python train.py --n_layer=16 --d_model=256 --n_head=4 --n_kv_head=1 --head_dim=64 --d_mlp=704 --vocab_size=4096 --activation="swiglu" --norm="rmsnorm" --norm_place="pre" --norm_eps=1e-06 --positions="rope" --rope_base=10000.0 --rope_fraction=1.0 --qk_norm=false --attn_scale=0.125 --bias="none" --tie_embeddings=false --parallel_block=false --init="orth" --init_std_qkv=0.0277 --init_std_o=0.0049 --init_std_up=0.0277 --init_std_down=0.00296 --optimizer="soap_variant" --lr=0.00431 --beta1=0.95 --beta2=0.99 --weight_decay=0.083 --lr_head=0.0503 --grad_clip=1.0 --warmup_steps=200 --schedule="wsd" --decay_fraction=0.658 --decay_shape="linear" --final_lr_fraction=0.0 --batch_tokens=131072 --seq_len=512 --doc_mask=true --train_tokens=441300000 --steps=3367 --dataset="wikipedia_en"
Each number is 500 + 40 x the weight over its row's rms, rounded and kept within 0 to 999. Layers, rows and columns count from 0. Numbers have three digits each. The size before them is the row's rms in percent of the matrix's.

# layer 3 MLP down (transposed), 704x256, rms 0.114, rows 100-171, columns 128-191
100:518460467542507422555469505446478538513493523510522392531494560431532472450511437471444456590513461493534518527483476622504469470555527502599477464442432494540490501503543443519509497479550440
104:467471498457445482496460454506502577499511535434509538507455444510574535523522414542468510538559536503470495463478469497515545491526445561452471508557505499458513497438480544499430497561488499
099:481481514545551455555422477515533551503487529510537613480475470455579503528478548501539569442553549490502505532488455495556512413547459504462510529555485443483495486511559425471476517473475508
101:502503497479545487552498521487546550447510527506540493514572526557525426480450459571511474577488465599536479415488514488502476580437497518480478475456458474531547436453572543445456478470478513
095:555465529472515493493529447596511496496404529544405458469483413546468556555487506533469540546515574418492483447508543539434495493489468548500468522511431475545496495554464486566500489521467494
101:464525490470472536496474449497461484507571559503508445460503510513500465518516587482464453498453488562513529522483461518525414475472573514449529457521536509480542483497540483448519406537530498
112:505469440498495516487499491476512538496396529572459580491544507553508497499456436475441535502560524555484448395462536564497500537430521480534547500511468465517508514525446499506526502446537597
094:487491515427485544533487490472518517507527536515451468483561501515531474516542510502563486483442550518510504499473468406432506518435540490441533454468480554553542528473504445497573503445456552
101:519508569490485567505464408484492492521393534507494449554475470487411485471499469464493429563472499507530524512488513496506530474421454499497496532502476533567530511457490518455488454488491463
097:445550522469471514486435561456507509508484505503539599517474534483531475511481530525456470495477443506519529435512511448530536491433465483463459497469560580516474498520450400488585524516505404
102:487521519483444534424519557480496549475500529485536468504516390540567525542554508555512488570536558525480553610499524465562403451502488495544517541581559468554511504498544448535401458494481525
100:486474436517469554447489523594549450565488510461524513477495506489490490463459543463489485528470474498510401478502503495526462446499479508505470509459478555419510567522529531401447521517472558
105:496540482545529509514496465437590519505526502485528486494544458516510504518497500564576532485479498472426493458431545466451519494483450528519467472480530451526457441459597480498473553489540496
106:483489506465490503437472561482518488561497477506555506439558427490440499452479508518504463566471481436485543506548491500535531527451546516521506532528468551526540507530545528465526508496492506
092:519452501457516558473497541491463465559525433484469524519534464462526541534401540475526483572551555443536533520510481470497476535545522478517557457496491425583513465472437584538462494617552486
103:512436543513424492456548444378469502475474528447527572470483483483457447493399442554469469487473512502535429512460506483505522474497568423502511449503577499490466476476441492454551504483473503
100:523501447480496503515498501519478526501504539488547523533543507453581524507539431552466507507449559463504463480493567516565511560506542573498479515516475467448521462429499465551514519458519524
103:461490485434513452494522454489540435481522496556515485555424545501543456429410517430445443495529480519510593522503500507517440537454498535541465469547545516521529526458560489543400479544496523
099:546555473457440543534493529502515434563571464525492518472631456475492560568429463421500488487502515516513488494516533494449451443448458467440511502541520461490491505552479467549439514443465508
089:531471470535469469456460468491507449462454461467507502397483485551469504512515484558543548431497496492569510506485548514544493502488560525560513469473533438483475512436535532506536484579511473
091:528494531508504459462416486516487514512445500473516545485539431514486539401530451516553544516522427438485501464495423498488539554425539469509441503443459533537485476482481514511474525546576564
094:485524435435515493433538580527477475556500511492561504510474535521485546476436518514430464561531460562521508538551505602517510495527458421522511441525467508596459544536465461467520486493475475
103:482489589512479506520511482513557480563514499515524484498502472442502553440451407521479490479503525466526515478523463496547498528554536494543538482508526491504478476516526577499474627558517496
098:512501446463507472531509473501460502518500440489365507462478496537542465494464481430493605517492554495555567466419535426453476476488435496559510492454443462558511548551529553513556425500564413
101:492494516486514478549443497457550426448482528453498497554522525485502430520504441509420527515553448606519549536475500474433553511480475512486514492589485525544492572595477523503537509543496493
097:486493494469542517428512490505534496541499509513511485453445472514450446565505549512523497473553555580525495465516563464510472498387500463429505511513546487454461439500433502518565506439498495
095:497523530463463484531531468544413518481567568524483506537548472454532561498557589476551472476467445578517504525514504511528543519422511552450491462518514398558468508498529510471531456492458515
101:562525473494540514487466518537554482432489498500469463450484478447510502500348533478471477566463461436505509517540611525448390531464482447478483582489548464437479482544501504465525481491535503
106:439467497516533540423450519440496512556543512523543524544515487510516462463532525517506466483488530557468556499515525477483537497583414551512469450574505490528448560538490516485526584542466571
095:568453553550480488547538569496415492456524518478549454504525550465472464495470460474552450465493468500474477474450541513495525526468481488474467542477535442496416556481473533453464455502512538
098:449469599460520484520512490451622514548572538500407518527492463507524547474485562515483493504512602426484444488520496529567549491501478476516436533506501511493421433490460510527451534542487444
104:426461574472512427496439442411515524511497469526576473451485512490516486490510515494461531457553509449533536500495477543503475476432432457543555500490537535532482591476507468508493467524508459
097:537546452554512530446494491513514509497521543496504536528513421539493585474541495461586487475536520505482512475487473558505444522520471458529452554548517426532553455520473514514529459455466466
097:513501440554483530471432499498488504459584392505516455517467488575477457416393534563474517491503483502490543520476490530513558475485500514525547463526490516496549506447521440465467480462472482
107:436474577482516536608490481475481430491498553525565476567504496559480512457444532549556551500460470504461547575522475482468555476508553550481455478491508497469562577493558507452497428528488507
101:497401489495483500481503519460521539503528468544473544459445552485496595522490566539464457516481591532483503543517525467607503518489478490481520471493464562532470481486503514478593535501539582
101:491498462553479523484518555517473427500535516492519547489516472557478457527475471487565554544521467438491528492460476514567558499475552519513512474493489506503495503542565503526478546469533454
098:486469510481490514483400454459533489479572496432507534433488456470510534527478468552499621522502517509475447519447506489480506455500559493494504509498525507533485541502513450476463461460542468
104:503575488539440588509517513510453425418495477516492505467573423510478582488500566557425538524410486514497508506477517486563538445465482551516498471544514547538496450528454422479561531532469457
088:516493485402450462488519552507556503448550498563520592441446481521474480521487501472457504457480543483506442520455492494542513371428491496496474452503521446555422517507474477511537517459491507
088:499510426496608528497493402463431536436485476541492464457489486515460467469555490480529383436428512501474620530522483486514521441501484460502542479478499539458486496484455507479442500510463530
095:548524438444504508515459463531483546544462525510469525483541491496451504500460531453581532571522517467491469490550434428436512491505521477503437509463442517481459481541538502537579535538517503
090:467521552556509507540539517489499537475524574513504537510561433513470468527547545432537529463467470534499548507498547465445542504507487558472448487526471480425476508568492498507507479431434436
090:562510513482481505501435503552470549515578499511426515517513495470503519458431476551533499485513497522497477500491539458421508458423451464459470482627517514508502458493494511585440482485511541
100:426469465534438492494471490523553518512534488520541576531449453510488470419549496509534459471490503544437455553458515571527541508519466452495528498506455507505500526552508506467480532503496469
097:531487498552477557499521544515448582446487516541500526485547527534490493504514449443544484473523547516432494520570495496491404510520524455571502503499565477510555577522439477540476575515507558
102:529486506460559501499487505512548447541431457501396475474458498562543428503552497465500479459478420451522538563559579531506546484555550494549543490444525505569549490502526482427459468483489461
104:471427427582554554544386528478496442518536452481504525440507542539561514518509498533572549558468488540472494506525440539602479549514524551535522515525486523468479471510523490484541521535526411
098:467589504503472545467507430475526584475516474526506498502509501455520525562445496509493531565499525479526506534533470517498560525501422470539490550508529493544502493467562489569535489512574542
103:521429515518506537445494474537522518565519470546462478520459517527490510502504538524422480517462527524503511494489476547511481511564479509540465516492533403493420496569513471490497485577483470
097:486525508493536446478480520506501483497535486449512487589493469500440407536484538474481480485455476498515459503523519496514510517474448522575512545441481477539488492534570512553462456500524490
102:497524536479534533495472512462391494450498519470549531453518449530489524490453577545469433557452580436528550564492472479517415531498501492504448464574431564514532487450523459448545511484538555
104:547443438500442539444491570548497460479498484498413539469568546513516477522485494526480499492499476517482447546473422494532576513550544582506513509539539485542468479496562485461490488541485491
103:445479482502415498469475483499489462461493524535491476490440556520484630496521504491483512535553497386482522473493484505481535509491458514528427513559531434607546511441522500517575474477454508
106:516506514493539519512509506430430536535535464442472471438588504579474424466536399564532528501556481575505503501481435521497521509518465504488518522508483542481498526513498462529538555467448524
096:521541477496436536483402521517486591400508471456461526529549485459484485598579487561567458567417437426490470556529466491464453519503463523457465466427508568537535509476465516485442473523487502
093:548498480533511516537468444433461473515525537546465502544515466498471465494455499484514501521528488534511466443521487520495494499582560493543466514521518539432575475527469440437538512533554327
100:481488461383549513537465505501523513486498450539518462493461506503488479544512503447443486548529512466516519503569527490456559522482488433555472536526532482451528542568598466513471541430450477
105:576480454618543490456536494510465438481524441492461501526535486446510485460454524481566560436492517468566529431454488426547533434507448470429574541493479494466508524499540508549482489501558479
101:417537462537466500454515535496491500476526508472566529481508564440435538398501560413568515491514461532469494533575476499437493524521517543506481546513459487512502494503521549523534515450447498
101:545463482469587550486455518559482508492464524409468478471515500523577502525451500491508545412511446541435452502537454519484557523471495489487531459542487491493489532533422453597447475495449509
106:549491537491544484530530499521482476548425529478570470486495451515507546497472505495534455478517475574473469549484559525525470424478423533500532533472461449510481470507489554487470515516527526
103:452532537452449521545527483508455522470480493449429550467544509463478563542456445483547494571643488472504463458514503523524502475476595520434522478502417506575546497537432469552521518507441496
102:443470464506570521515461482530437577513474580493551477453563476566481492492565506468534522572555545478500520501488477560564497519462536545525530501462496524457485543373514521487488476531523486
106:520499564476588484467497460541507463519496488488530640539456477548516503498571558542517531549507509466512519511498536410475495566537441491486551509517522523518526558439482513480473546541563564
095:531503480530436454453463485539493445463495577510527452497477488494514428540490538569511444477528490506496512447530457556503546604510493574534471480527530488471456469564478449481503483501509489
103:570510460483509502505441533449466490539541514567437458545496528484503482516504434446566468481523593505496585591460469455522483464467477552551500505561449517502585502434506532501480524466487514
111:446462521409499487398453502475476555544496473435485506536486458564496540474488544469476505468488555549530523545476482427503477433546572451548426529378547539484524515576503491480458562445512501
106:537460467437525404434518464576521511478439501475431523564539447536482537540512442510550488486505471519597472489512527501516588516505498497460499523572506517465457532467526478450455486432535435
105:505528573550522485491495527485527523517443547490542492510430427474542523416471532470538544453529503429557531435476501523449385548475453538472501506554512489525543526466496520467554424539469501
105:487492511386474514497520465456482506528387546464469519481480456526587487524471524446456577480508497510513507455489477513530519501518485523529517456464487508561500439483510542590439516549491486
103:467457434469454468417458549517474496478445486504497567487508554488514538499543451481515549514538408495464435467457520495568519538524433559433434424561561527516428506558511534475471450493511454
# layer 3 MLP gate, 704x256, rms 0.13, rows 101-171, columns 128-191
104:526495427503525513539540519412500441465538468648472452440527533431542482477464541465542489481440503505484550581433484430506469478461514487495446503495549509462529518541502488466533487486493566
096:545504530535456510453491482533542447432487464479442506537521499588548482537480529557502552549549497511478576503469484483498439532506503456508478496534468504482459513515503509484480522480470550
104:446504573552441492541474486453475553550541575476511396484565493493566482487511488507534516517537491515517539488533489492556492495476513443490547464373491431446570477449415485493511498526497507
086:519493522465430526521535471577476533541471538506476457480575467439505531574567510553450513498546554392472456463561510470523503471491495478468364504550486503496515461515532554555575499510465500
095:473499520510505449503453448535492506484588516498521478446548550491519497493487529521512446542532470554488585479468454472508526502490562475444462541516505508447501471468518401500525487504611510
172:541508435565465502472544499488507523461453480563526553469530520510507484526467444503457533500549460559514473421524600533511502552447511520549538445490431438536504544514518494499524533476537575
100:505482444517518528456506446510507515561458431471457519490435497471455504482427460472582554479537482507521503489535482504461505554475488433536517490519521509512502553486486487469473436533449454
088:562514525522438441458502444468449502583591437564479442508529453542507470484445522541508523500528463557451484519527485531543444528520497495541476538514560572437558457591461462539436471531478527
105:496470492524514520507474488522529490481575526552527453447522518478532450543487526477510534503525512526508485377452521513533493567483446489448526535538620455574496481527477480476590478489452465
092:487450540496520515406511568528502524489530505512578415463446502491521560510580477587457514460525535440477604526508440480573463515501554451505436460546519537468522529456536470472460432511513530
094:519555450355536490501477527502455565519503571550462470523494487512566525511492414541506496473499520581500537418511628523439548476563492455498497484473541471627520455494413449478524470492525507
098:470491451547436478519506471504497533541515512531515486461451557510497472474521471502417527451454520477470489509525475561488491484499520516397499472498425538530502549466484535462474429559457551
111:527483518531505590542491474486490542543507499520531488504460469502476514474508500577489526446456473527505496518499486472470452479464533381511596551544578485587552480487573505498460481518482519
091:444495486519496476493452453462537514505522437486520529484521573458484523492598425506486484462505465525500491483428574496541528473528543517622482495514475507514452549561537453415501474466513488
105:461478461536493533468416563520489473509483496597474459509552458465548507375584521495531469487465445471524549544475520522510480496518505469522479482551519449523439469524549498571460508497557541
108:452544542567400479472550491477447484561487501530497443447489505594466488561527498503498530476520438526411527485496479443461567471534466479459497469486589504531468510487541577491514447531522455
099:467456496493508527456559481556516520474441452518510551549504529541496578471487494481503490547613548452479488536549475517574491480537534456552420562487435582490577537601501467524485506532454539
107:528583514439423463461525482511514483500509461454478469529589482435496496511456456498440546531486427480516477548609536554497475548536480498468492528498529500481557524539479489533512499471481522
100:517541495484512493516519549605512482495574520436543535491541452394488502546541548504467489474493491507482558515433521483487493512494440464514477529500532512496506487494501441513478553457464531
098:462557580511460508487433503450544575492467453465513520486469559482458468510484540456499475564544555516468526518453552539503493530609529489467415458501423509496484495525496461449473465490575497
109:511456513521441474498511421485506500520477447443510535499576428438556508484535460535497553502586502542543454579488521604466523421503476453470486434574544482498535485471476565539508498466487507
110:545517517547440461526530528501518449549488535512540427493467530430498548560538492456573456462439473513452536504524544528522479471549469463423512504516536445526530552471523542466477446486498441
103:529476443492497451411553531477507495465541474487387503500541505500510439448546422538491579486501490511490443471550482519536437543506526518535392480487495443474460556541489492453466479483533481
099:438498408525504528595500513481590520493546516484479506438503442561480491516467473553430501469510484517514551596546492529577482465434536537502467453518559492542470559567435504531509490540535516
088:526475482493469478460480480508505466480488547521497516545458498529423479480487453509569491561486466493472504541545493427522520367488520444543481537492471578518458495521538516509550483541462541
085:502487516552464508517428482473595515549386536477487452518547520534465493449458520598490546619491603510504467425507572539494523480572498587523540469491530492541524468509495462499504488497501484
096:522467485497457489481495470521536426498459520548536486554528482467530492500548493466517490458503473520506493472512498473494527487507438543590557456499479501522490540499462562417465517486505501
106:436477508627480474557496522487497415558502445454490453549545492559515504419466479415576577455519530506461544460470453519500452470585470475492552475524536501453509533464474484511534501601463440
100:522501539512428547540550532554580419507562486564475516434556411461555566479424568513534500480521568455505500413528519498584491491537556526466540493543539476454462485460468517442507504484487531
105:489571504493504502441511528515513479517441558540543539494523532546481544436543422508488484496469497496405465512525624518481449437471535552484504476537454488485529494523477469459554461521466521
106:473526487480461539462489531423479536549468571489496403514503494472461456535526529545518450491445502458508518517471419524425554481476456519498548506467490473522473555518510504527480419514449536
098:540559466504494481559488482538467517486489503475475522442516520456492433496456565569477550463456477517547543458529563466479497516475472490454534512568517603396457472555496512493526482611441520
093:503502547474457454545510540452462563521544502509521495532453514538519608520448546541513470540491492593423518544458498489532484506517501516502450458464501510515502502471528517491437551467548503
105:454410466468526459537455461530452539481411540495519506581544549530490482526497492555461512568506511522523452520483489557540466456488492513534466518485489456481514505424492404485508512468447483
098:523489522503431499460459448549515551539456529440484468452600470526499461458519528453501553505551455414566539463455492458478494507497496491584492504486512513441542493520522525529412478486478415
112:494513465567467567503552485487448535497514422517529547476500482542507488500551488466533464499511469517482487448499519545564496492482522527492492521455535467500539497489527540561478507395563517
095:469479473535527497463592477509491582439512494557526540465551552511541449529496453510502481443514601532531533486532475561521562511522489540500512442496503543460543500532532525452558438514460398
095:535439458490485478453559525553505486478481587531535551567407538523523517536514360537507463579502494486510424444487578508472462462580552473515469463543467524470493581517532553517538499474505505
099:450475475485505484529464482505487451482464512509525534499503515544559526523555519474515530510524497541441545480543452469556544502564488512525458489531513478478423497494495464499468529498474464
093:439405448480470496523423509546451502483533564491446487603567545558529566471502486538505450468486395501514613493503519514521485523514498533532534493484539542480530458547486504447512451412504490
096:463490419579533510549558462537464541560516475535560515524487498563534468491469484519441433452491427533523433442534577587482485540521481595543493520533523473526531516492506430513463567506485502
103:507585479461582511500497539524570545460446530521491498556577542444480552457574562516551490490511460463463505539504554518440462566509467524470521449507496511497423493462529473518487562507453460
083:467492482478501462437528477552449480525525471512442505511522465463517449467502541586536476397534488494457555543473505517488511491501571464487515440499563551492565474530513455518520505460563466
096:535448520487508485428521468511531469494530484489474567493521526555563506460449480464531466477514516483502531581536511414573504504515470460519479538510501470485535447497530474505484388467518511
099:566485476510469510553508455500522529534484468503496468484534503499550448489508486511537412500479492531590470475525483512514533504427558504532509504468517531508486463473492508577524446483429462
097:516516505527469517549514551500503517442507462533513492521421512487507459517499530559440485479495423497545480558528510452522484526513509502529472511439515494548528533500489507481552533442527471
104:494405464518501560568539523499497523480508456507461540507475542526506530471488489567593505506508498526595565541474520535594487502502568465528409501527523518479425438503521473519551460487544487
105:483512544455494588522479478467558458487525572462477516477424503483477514460518504374486497452555546491520488495506453472511495501430474547603420536467467464510492474497427423482508405490527497
105:475557550454512484530545483498445522526515509396524492553487473511490496489487557530463528472526469515427459479507491530504531563513498483519500453485470533483539445462455502520440445503537483
100:414439441485512451508511509537492527575504522439462489500578557516471536404452448480545491484473497488427440498509509489495508471477445476480564453482586522561508498424478514484535515416535468
100:529562469494491552447547508437547501553524560489543510494498493539497449515491493559495436571460457517491504476449478445475502502519512519529556458533466498406501490499424523435477497438587542
107:445503446481487520500380509481500530541416496512400473539529500474539506499543454537469509491490495467492525545501481451497452430564438488499599495459481496499509564428579473523487504539498573
092:473522620494422498510498466503524478469461452431424557499526459492530518448529562531533483445521532463491481559536524486514532552470600521552540519463535479565526415496522547508463504425456584
101:492470524452487442526519518466517494556503517489471519534406491467434519444529525474506572496489466491475497565601535511463479507493503452486603539510460557468517527521524506462489473464522487
108:430451549475506566443481525521458507544545522482514451491522439506449485470518514492495530427516566553497533557459562513527424538476503503557536551470445473518436508519570538479480455460517536
095:494522553393455537436461488436490500477510453499472527408448532489511506418549485505481546469462482528458542477457511425497544544518491566491510464531495431504508503520509514506436468549535547
098:534478558470543532435493475462508543512500484543533455491496503481450489484488507439475426513493508582478497448550503498499389512469477531487485496519479494484543543545554546474450430488465560
093:551481495637489391531537478490474431490507457513463501477548532447478493442453457527561525438511472491517531472481483500489465504504480508530491489526503438547491540567522500465472488464488515
105:468444481547498511450505461527512462500521414465482496527517455574515512464586454508522498433563466489482504443446488462458496487553513552495497471497560541473460509484477468528539503466511435
099:452506487563546444503483410548460469487515550462460491494542514562489507519485566502477497509523472479560481465505524458541487505479453532483540526495547500524521486477530519561454532542516520
104:523433487532468415544483492514414505482480490519553472471478539487496516493500519450555542488488507551511491525477501373468634449424484547490543586475418496432480454506512544561473582493503473
095:516455553546486491474513430428483509517542570487531434503551509472499554557479522409520453503448519491596596492457468535530558452436527455512540428506489489484473529526480521520517461552494505
099:556431514463444493539500532480442467522492465540532432515476496410483533600516521508520502467527543546553539501558497508589469586460500505505524575495494461417502531467535509442509485553504468
098:470469410512457435508489548461451537515483570533515481519512507533447454487481487399448456459513482528493496532504505490435453486490529476486573474588463471459468508463547518464515536479485490
093:607456516466530429497510497471440485507479453515490432513476506428474459524517512445543541437508482528504500513413488549515478481468500521518497437497554479479499495480525470524439487428478456
114:451479487514456538545528475556559533542522547501528494501531519485582543543532477553521544474527457539506507437510552486590477443525556462505521472431592475566437487487492499518405475517472510
107:498544528523461493508425492463481507525480445534476433479471506442481434475461471517532470525528516465522491578552434495393481434503524531547453537492542492437522451531445474444489536449449525
103:393499502500506464489557540552427539519585546566435513531551505490487523490445512541539506454457540497501556472588532522466483460503449495535529491523503511414539497466571507536553589525508474
104:487435470500559523478544523542518493557607476539610570465449480504456517442473512480441545491502575440511526493426470544589531486434527490579570496573458570553501546520493468498480475481488568
106:534471544437446435471511442464556532483590523468545547556504443514542513464470554537506487495478486511558534467519463540412448504529542496444502549545509485404518593564386465532569483508483510
096:483486467466520492505511459554452522545516463429492532489495447569476472443450493483492445501546397488493515507498489506465482505452480476579548481497527531396527468503535557492540428424516469
# layer 3 MLP up, 704x256, rms 0.129, rows 101-171, columns 128-191
100:456538434458517514475510496426467515475494481557463502446544466465538430467492549452499483466461524490482507560500523467542504503503469489520439528522543460499528545555453500459510524482539520
098:482505468444572501528465493479486532528493516488528512495473495440436519489499470438504424536543579525467464497435563566502566498467468535479524505493495491477546529506441444513461542541478514
106:537490472431485545549498491561509519506530542525454545506470454495495425449405482546525463472510467509511475401486508500512503515495522541509513505472535502579483487528568520414436447454501503
088:493499589507466545523497555501520577483479562499495529492545433500454550479457487502495546525493523405540487501512549504423557435452524501497437502481497493460577485538454501532525461524578534
096:545536515549422486471442439493515527525553527540467517532532533547523445480478574490546537446529534515455519503505459538490477565450512507452448508441501473406497488561513409521485555531548491
136:492549604505512459500483488490460436491558490465535445518480502474594510502538490501522472460427539471470551545526454464519503513545486506514475553516504487431595524531523500537458533534448479
098:457527525489545503539630527514485483489559505526530484487504476484501454569466513570499433451427527502523495518445478488510443481481435501508482498493522546476512598496535520480567502500451507
089:466393463535525523558482521490485430460372566552498507532415507496497540536570495490468567538477488451474536519505505483541554523482494467415495463492460445530449522427545464461532524447479471
115:511510504512499552595527550508482505545472526499530455513530488545517459502469561501474489484520471455549519505523501473430506572505492485579531473541535488489434486477480451522465541558512506
095:504509579532435524476580531523386586435501585541590523499506435564567505545514488557562519544516566525491523582548492494532496490483505515577524570457529430506478557502467509494475459564513485
093:464466486560540523451514477477587476489501549476545473498508537458482427512481568495497444577510463478455442511498422479524469476524517534478519456527476523416497572438488539484531575569502505
100:560557538481595546502453488508495402524498507450442523527513442505478533500523526560522496504609475590543545543472549486558587531505434542548538491498538427441505492499480479516465565448498428
109:539505537446512458540445529506485485445445524512565497520523550459488458561479476479556437537437424511492485492444545464459499557585551525444491457546424513449500525532558446471478440449558466
084:571499536477481482496515511548483459495429550495456494549498433568503508519428559507497528486480568504477517475533421454423418527516474507396539486501525489487524440427499542565467529537496484
094:487499529459481439542526532472507570459528513514547577514472477465445468558516509492433536483542483503511435478507532501506514490488532538402508501451511476458549530493526466436500467454551539
105:486500493587548515557544462457560576528517507473483596516461477535568514550507416450506486469545549513513480503520526594471473504522491530524518511541487516522504462442466399486510466507489504
098:463529520571512459579463602528469561559493552443497452457441470483504433510472538588507513498437483548527546470431452456496460488521492511517510478471519445497510437460503534459485400507529486
102:498541495406458450468421541504498498494543504500471467510556467546502454536496473458491586495506460491500430537580537527476455460430417528522485460458457535539483465508447460494482469517505552
099:493441486491533508486490454452498471455448504590477462515502540565487484463443447434498501536525520468485457482566467550578509483475574512495462504487454478433477546507480572464504442552552427
101:554481416464582482519542494582457447512552511557534481498543442491546542449530491505477523415465489500518460521540432528543474478437482492507560525522561477524551541452482571548484501543433527
105:527499498520373438526501515506505492470545519458565432466514493528499540559424562528446471456584510510552510505506431520421459443488573437542467528474499511578460522530507532479518512470507480
104:514467511581485516498499478437536556482503544499470500461555554492502477471503531496532520521431497504447416464448497521532505512378505476479520485503498552500530488471458483559480537561489502
097:491503519478411428429500546477519519481533431435499497498496504503495453532451473547440527486489540495487506438489496555484536594489503460523424517509519486542455513485535531525471452532487533
103:524479525527555527556486453486523550452544532495504524470476441420488463524437506502530503521542473519478603542481538481471464560462499533437529507566535504425512455538480542477455444363514528
092:485594532516474508452513543434535556468518568441567452480514462479501533501498546463509468480508499459495532527407485515547478601445502497480530512468391520498529517510502455443455471534505555
087:487565482457476515492522561518477514426574522509466563557440466501559496504475536498532469399569425484537488468525486535496474456454491449484486481554457467400466510467450504527483500531504534
105:559500526572578477478542524546457474520583485536500504533474461583479551587475528495542529479483503547533534498495504581568476544486512558411536447503560542505493422497551490529548461491476523
104:555506530550518488580465579476533444561532539523504414475461552478491503441510504502479545517529463564493517484464553386524475554429468532464537497563493486508501462502520554457444463538433498
103:563493558498521389483484549380426518545462494482496490531435573487482462493484519486462498475535553541457516494512472542469472555489429510471478465541463493528504504482449494500503451558494513
099:481503553507450537499510499450446564530448551457481526478537462548517543512462433404476518481481464492443487510555536470482498417419464464536458454461500570494562513456483459435523390481449484
107:475523548531473539495517484471449472552508459491533472488415487505463601454466436450523498439448527425502560460532549525481453472578418538474534444492575466504461566514500508457430498547488493
095:485478471447529556455489528509538505454515533517476543534514434524488562491558465473465452490581460467462522531460494529494422413520568601546494489456497452556529589567497501521454492435517495
091:509537518521446511435414530476505520480496483476475517563454427551475537537441546522516465520484467498442409519488492493511548517515568480551453491450549531553498500496532482491522503436540574
103:487505481464533484516493441456483507577463499498499520503495559537510433516455476482561553534500467529509520533471523521510475465495488440500527532510420500486501553478454484534480481459430520
099:493516450507465493536522480491501510497529515517512505490544522494565453485584515487512561469496485505531567522469585532454502464481514540532463631504516494457480432461472532519468566494505512
115:483472508441503503529452479466565521507473535541477464498461548474505501543466513473497499510494506474501540499506503478433561541521459481550510440503445531476423443448511456484516510573490497
098:433410372551508483567544477523485571504516543455470468436404502531515468472477517482489582526474528478512575490519475502456507520506529483527587499493516462521570475551568462477445485426545537
097:493493435548518433460561483574533547507473503521478518504472445566480495481480390530515507545467509472535434460472542502479507481506522462515539436479502516506504502488590598594549503424475479
101:425463467500486470521485528513503524461438492487512524509518495522550573500547541479521532495499521497417525473492442447596518469558505495491416509521525489433397507503458461540471488490462432
093:425475460473490522452440501515489486487512493575518460553556479552601543449486512546505492507472501565513519434520569554552485495495470525490502488496511521497486483583455550455535435449519506
092:411508463552484541524511483538445544542494511528536598502494520569538472463450463522423467475534466532531434410505514553465476529549444523558467437529535481505521499496539428490501574473563496
102:522529521538478484477502495518557560485462483532538497588571553455492582457525478480556525462527508465516542506446594507407493536417497525479567474515507568503459470487437442545443471523427467
086:489501482504493500445524463555454502481539476508449538511506484450529491507412485598512485442547510471413491557457524426438494476420506508410535506493499573497509447550553512548530487413517502
107:557478536440479507466510478502521490502540481544524509477514541499545442515471543472496499550448512425537600538511491444494496554472507490492490498525540486507502460536553554484479456503457404
105:499474499496485423530493508548504502469471455503509519498485521490444517492449464418471486493559534491463517509429531519487465484578432497493441490571499460488491567471442492441431502470497483
096:481448522493473472427491425486539507480515575476511513502516474467463535580531461483503534577480555542426558502603543558508470496466513521500514465479509516473481507513511444495546440530475479
098:526563537434551529496527528482536545450445485532489448454593491504483546455503487496499614495531427494505485517545491526515515487530543426467403521471508466486508513500500458468471466501511489
101:476509530459487574469467412497558446532494498475532448475471495553478543520497492477526513489483545433469575532504460502522471485509506501560492514446512522501482466486474499422469416553483508
097:525526507494570466478526569539487543499491448538555519510421571481487494517534479426545456530603535521503512536505512524572491545498546609515555510538451458514541521532534531510482444479483485
100:493467452475551477504478437493507506497486455489522511553560515560453487462527510504546505456444469555486490494480472453462545525522483527512486520507467530510502478529551456550498435493524441
101:503508427511512422516533471499469578525494490530525513499508522487522548493516523504467472462504473461486517503498506388465535459481556488529407532547537528516528431481519543471482500442486437
106:513480532489540477463508486521531550519528491547533510453601571589459522466527479480446537574462434476462589503512459517544484467501584574464531495540516511592494431542511489471540408498516486
090:452520400492501483487461461375481519493479555531504462537455440573498497525451466493473541525504429498535519469497519470479482465536504519478539474555500488533452507501478466439544399467567497
110:470478522493529498507548529395543468514486496483496487503487464492473527444537490415551543496520546538495451532538473530535500479525556446464566529502483571426512474566477506512495563492457473
106:532492489572386470575464495559546532437519460520493515528500520464456472498509519465542509490452398476534453485516491485539525476524469514460458422508544536483510535480514439547479518596500425
096:538470462515483502567581487504584488509499555548579469562484515527507492515434536523544469518486451512480436449615442552517471498530501469537490506516450550454464524523449514432524527494428512
103:535411491446424467587463539538456589490522487500502466429524474526525500507555483442467511560513500461511514503565524509552477522487497539523452517487534418497513496480552568559459530484441535
096:463500517483505525527486493476549531516448509508507487470551529549526497522601477546417432492409505438473521523536475495479465549502468545454510494442467520489529480562527542544509558490446478
113:511520540458513484465500491501482522488549486525508517512560471461412497503486529540552501518481528495510583481520470535606426519515521498491478476466499443492549547556489479494453529497512555
100:463549508513468537481400444516477420442553519453466474485467566493492473478445412542478557506517524545457531479533519417513496502485420481545515539456485551496495462543480459487489484507494439
106:489487500452471544584484581468445454557426480511517552433498545535547603463505512495483560489475560498479476527530514462516519499494507516468525528505488571496571527463492473461451508437473449
097:512500494494531452503477504409510485474492497555574509442559525540527554459511516555482464510436517407505580517596463452549563409451513554477497550503508469466550504458562542471546356549463563
099:511429517492427602503400507496495507518452563452539523479546468501425493511497519462550511551509457478476510513524456536571526521528460474534473493473477552386478527465504491509481443553512407
108:461549448519482482503516515470470541490426552516491531524526524563514561516469421545475455506481525541532434542474538552439494532548523482536501426479486465478483475465555535533508521494504462
094:409539461503472519516434498555566484489543514484450563462467435627503557468451508528456520555468481504500420513504503456485530521523509485517499485499505561570464526488388514506557478516539541
105:540505548428592449553481569423515516487515457521521455596486445528517487483511504465519436432437540488539491518449471517454456544426512509503443467501436443412474529523439532580566491511505525
113:445490554416467430510465481452434512531572487507468500482487456513535485503487462497427493490564555493561517479470433474451530484479567463526404489430516595459470560529499529466479536457521477
108:496495539444475508487415512527503509527403482478548492457434534527530503529566584525468443495564439486457473494495504448409485531468539484522505480505458430540440497477547515500427497468431606
118:474488550509546465493473483596502498446501554468555527532483529538459510411506594525476496531476538487456489475420563579543504535418468574551553490588440503532510561494495487459481496459460519
110:466500443469503549452546561492501468534437451520440495509493486491551510536515484502504524489525501495535493519472491548546541508511468518536498439513512453552482480500596560493468541476470517
099:530523543550492431436492451442461464498522498546515449472470507502577472492511514494429507479545509440519585516518490446506521515528566518528471488454462504507578457560450497482491572543573458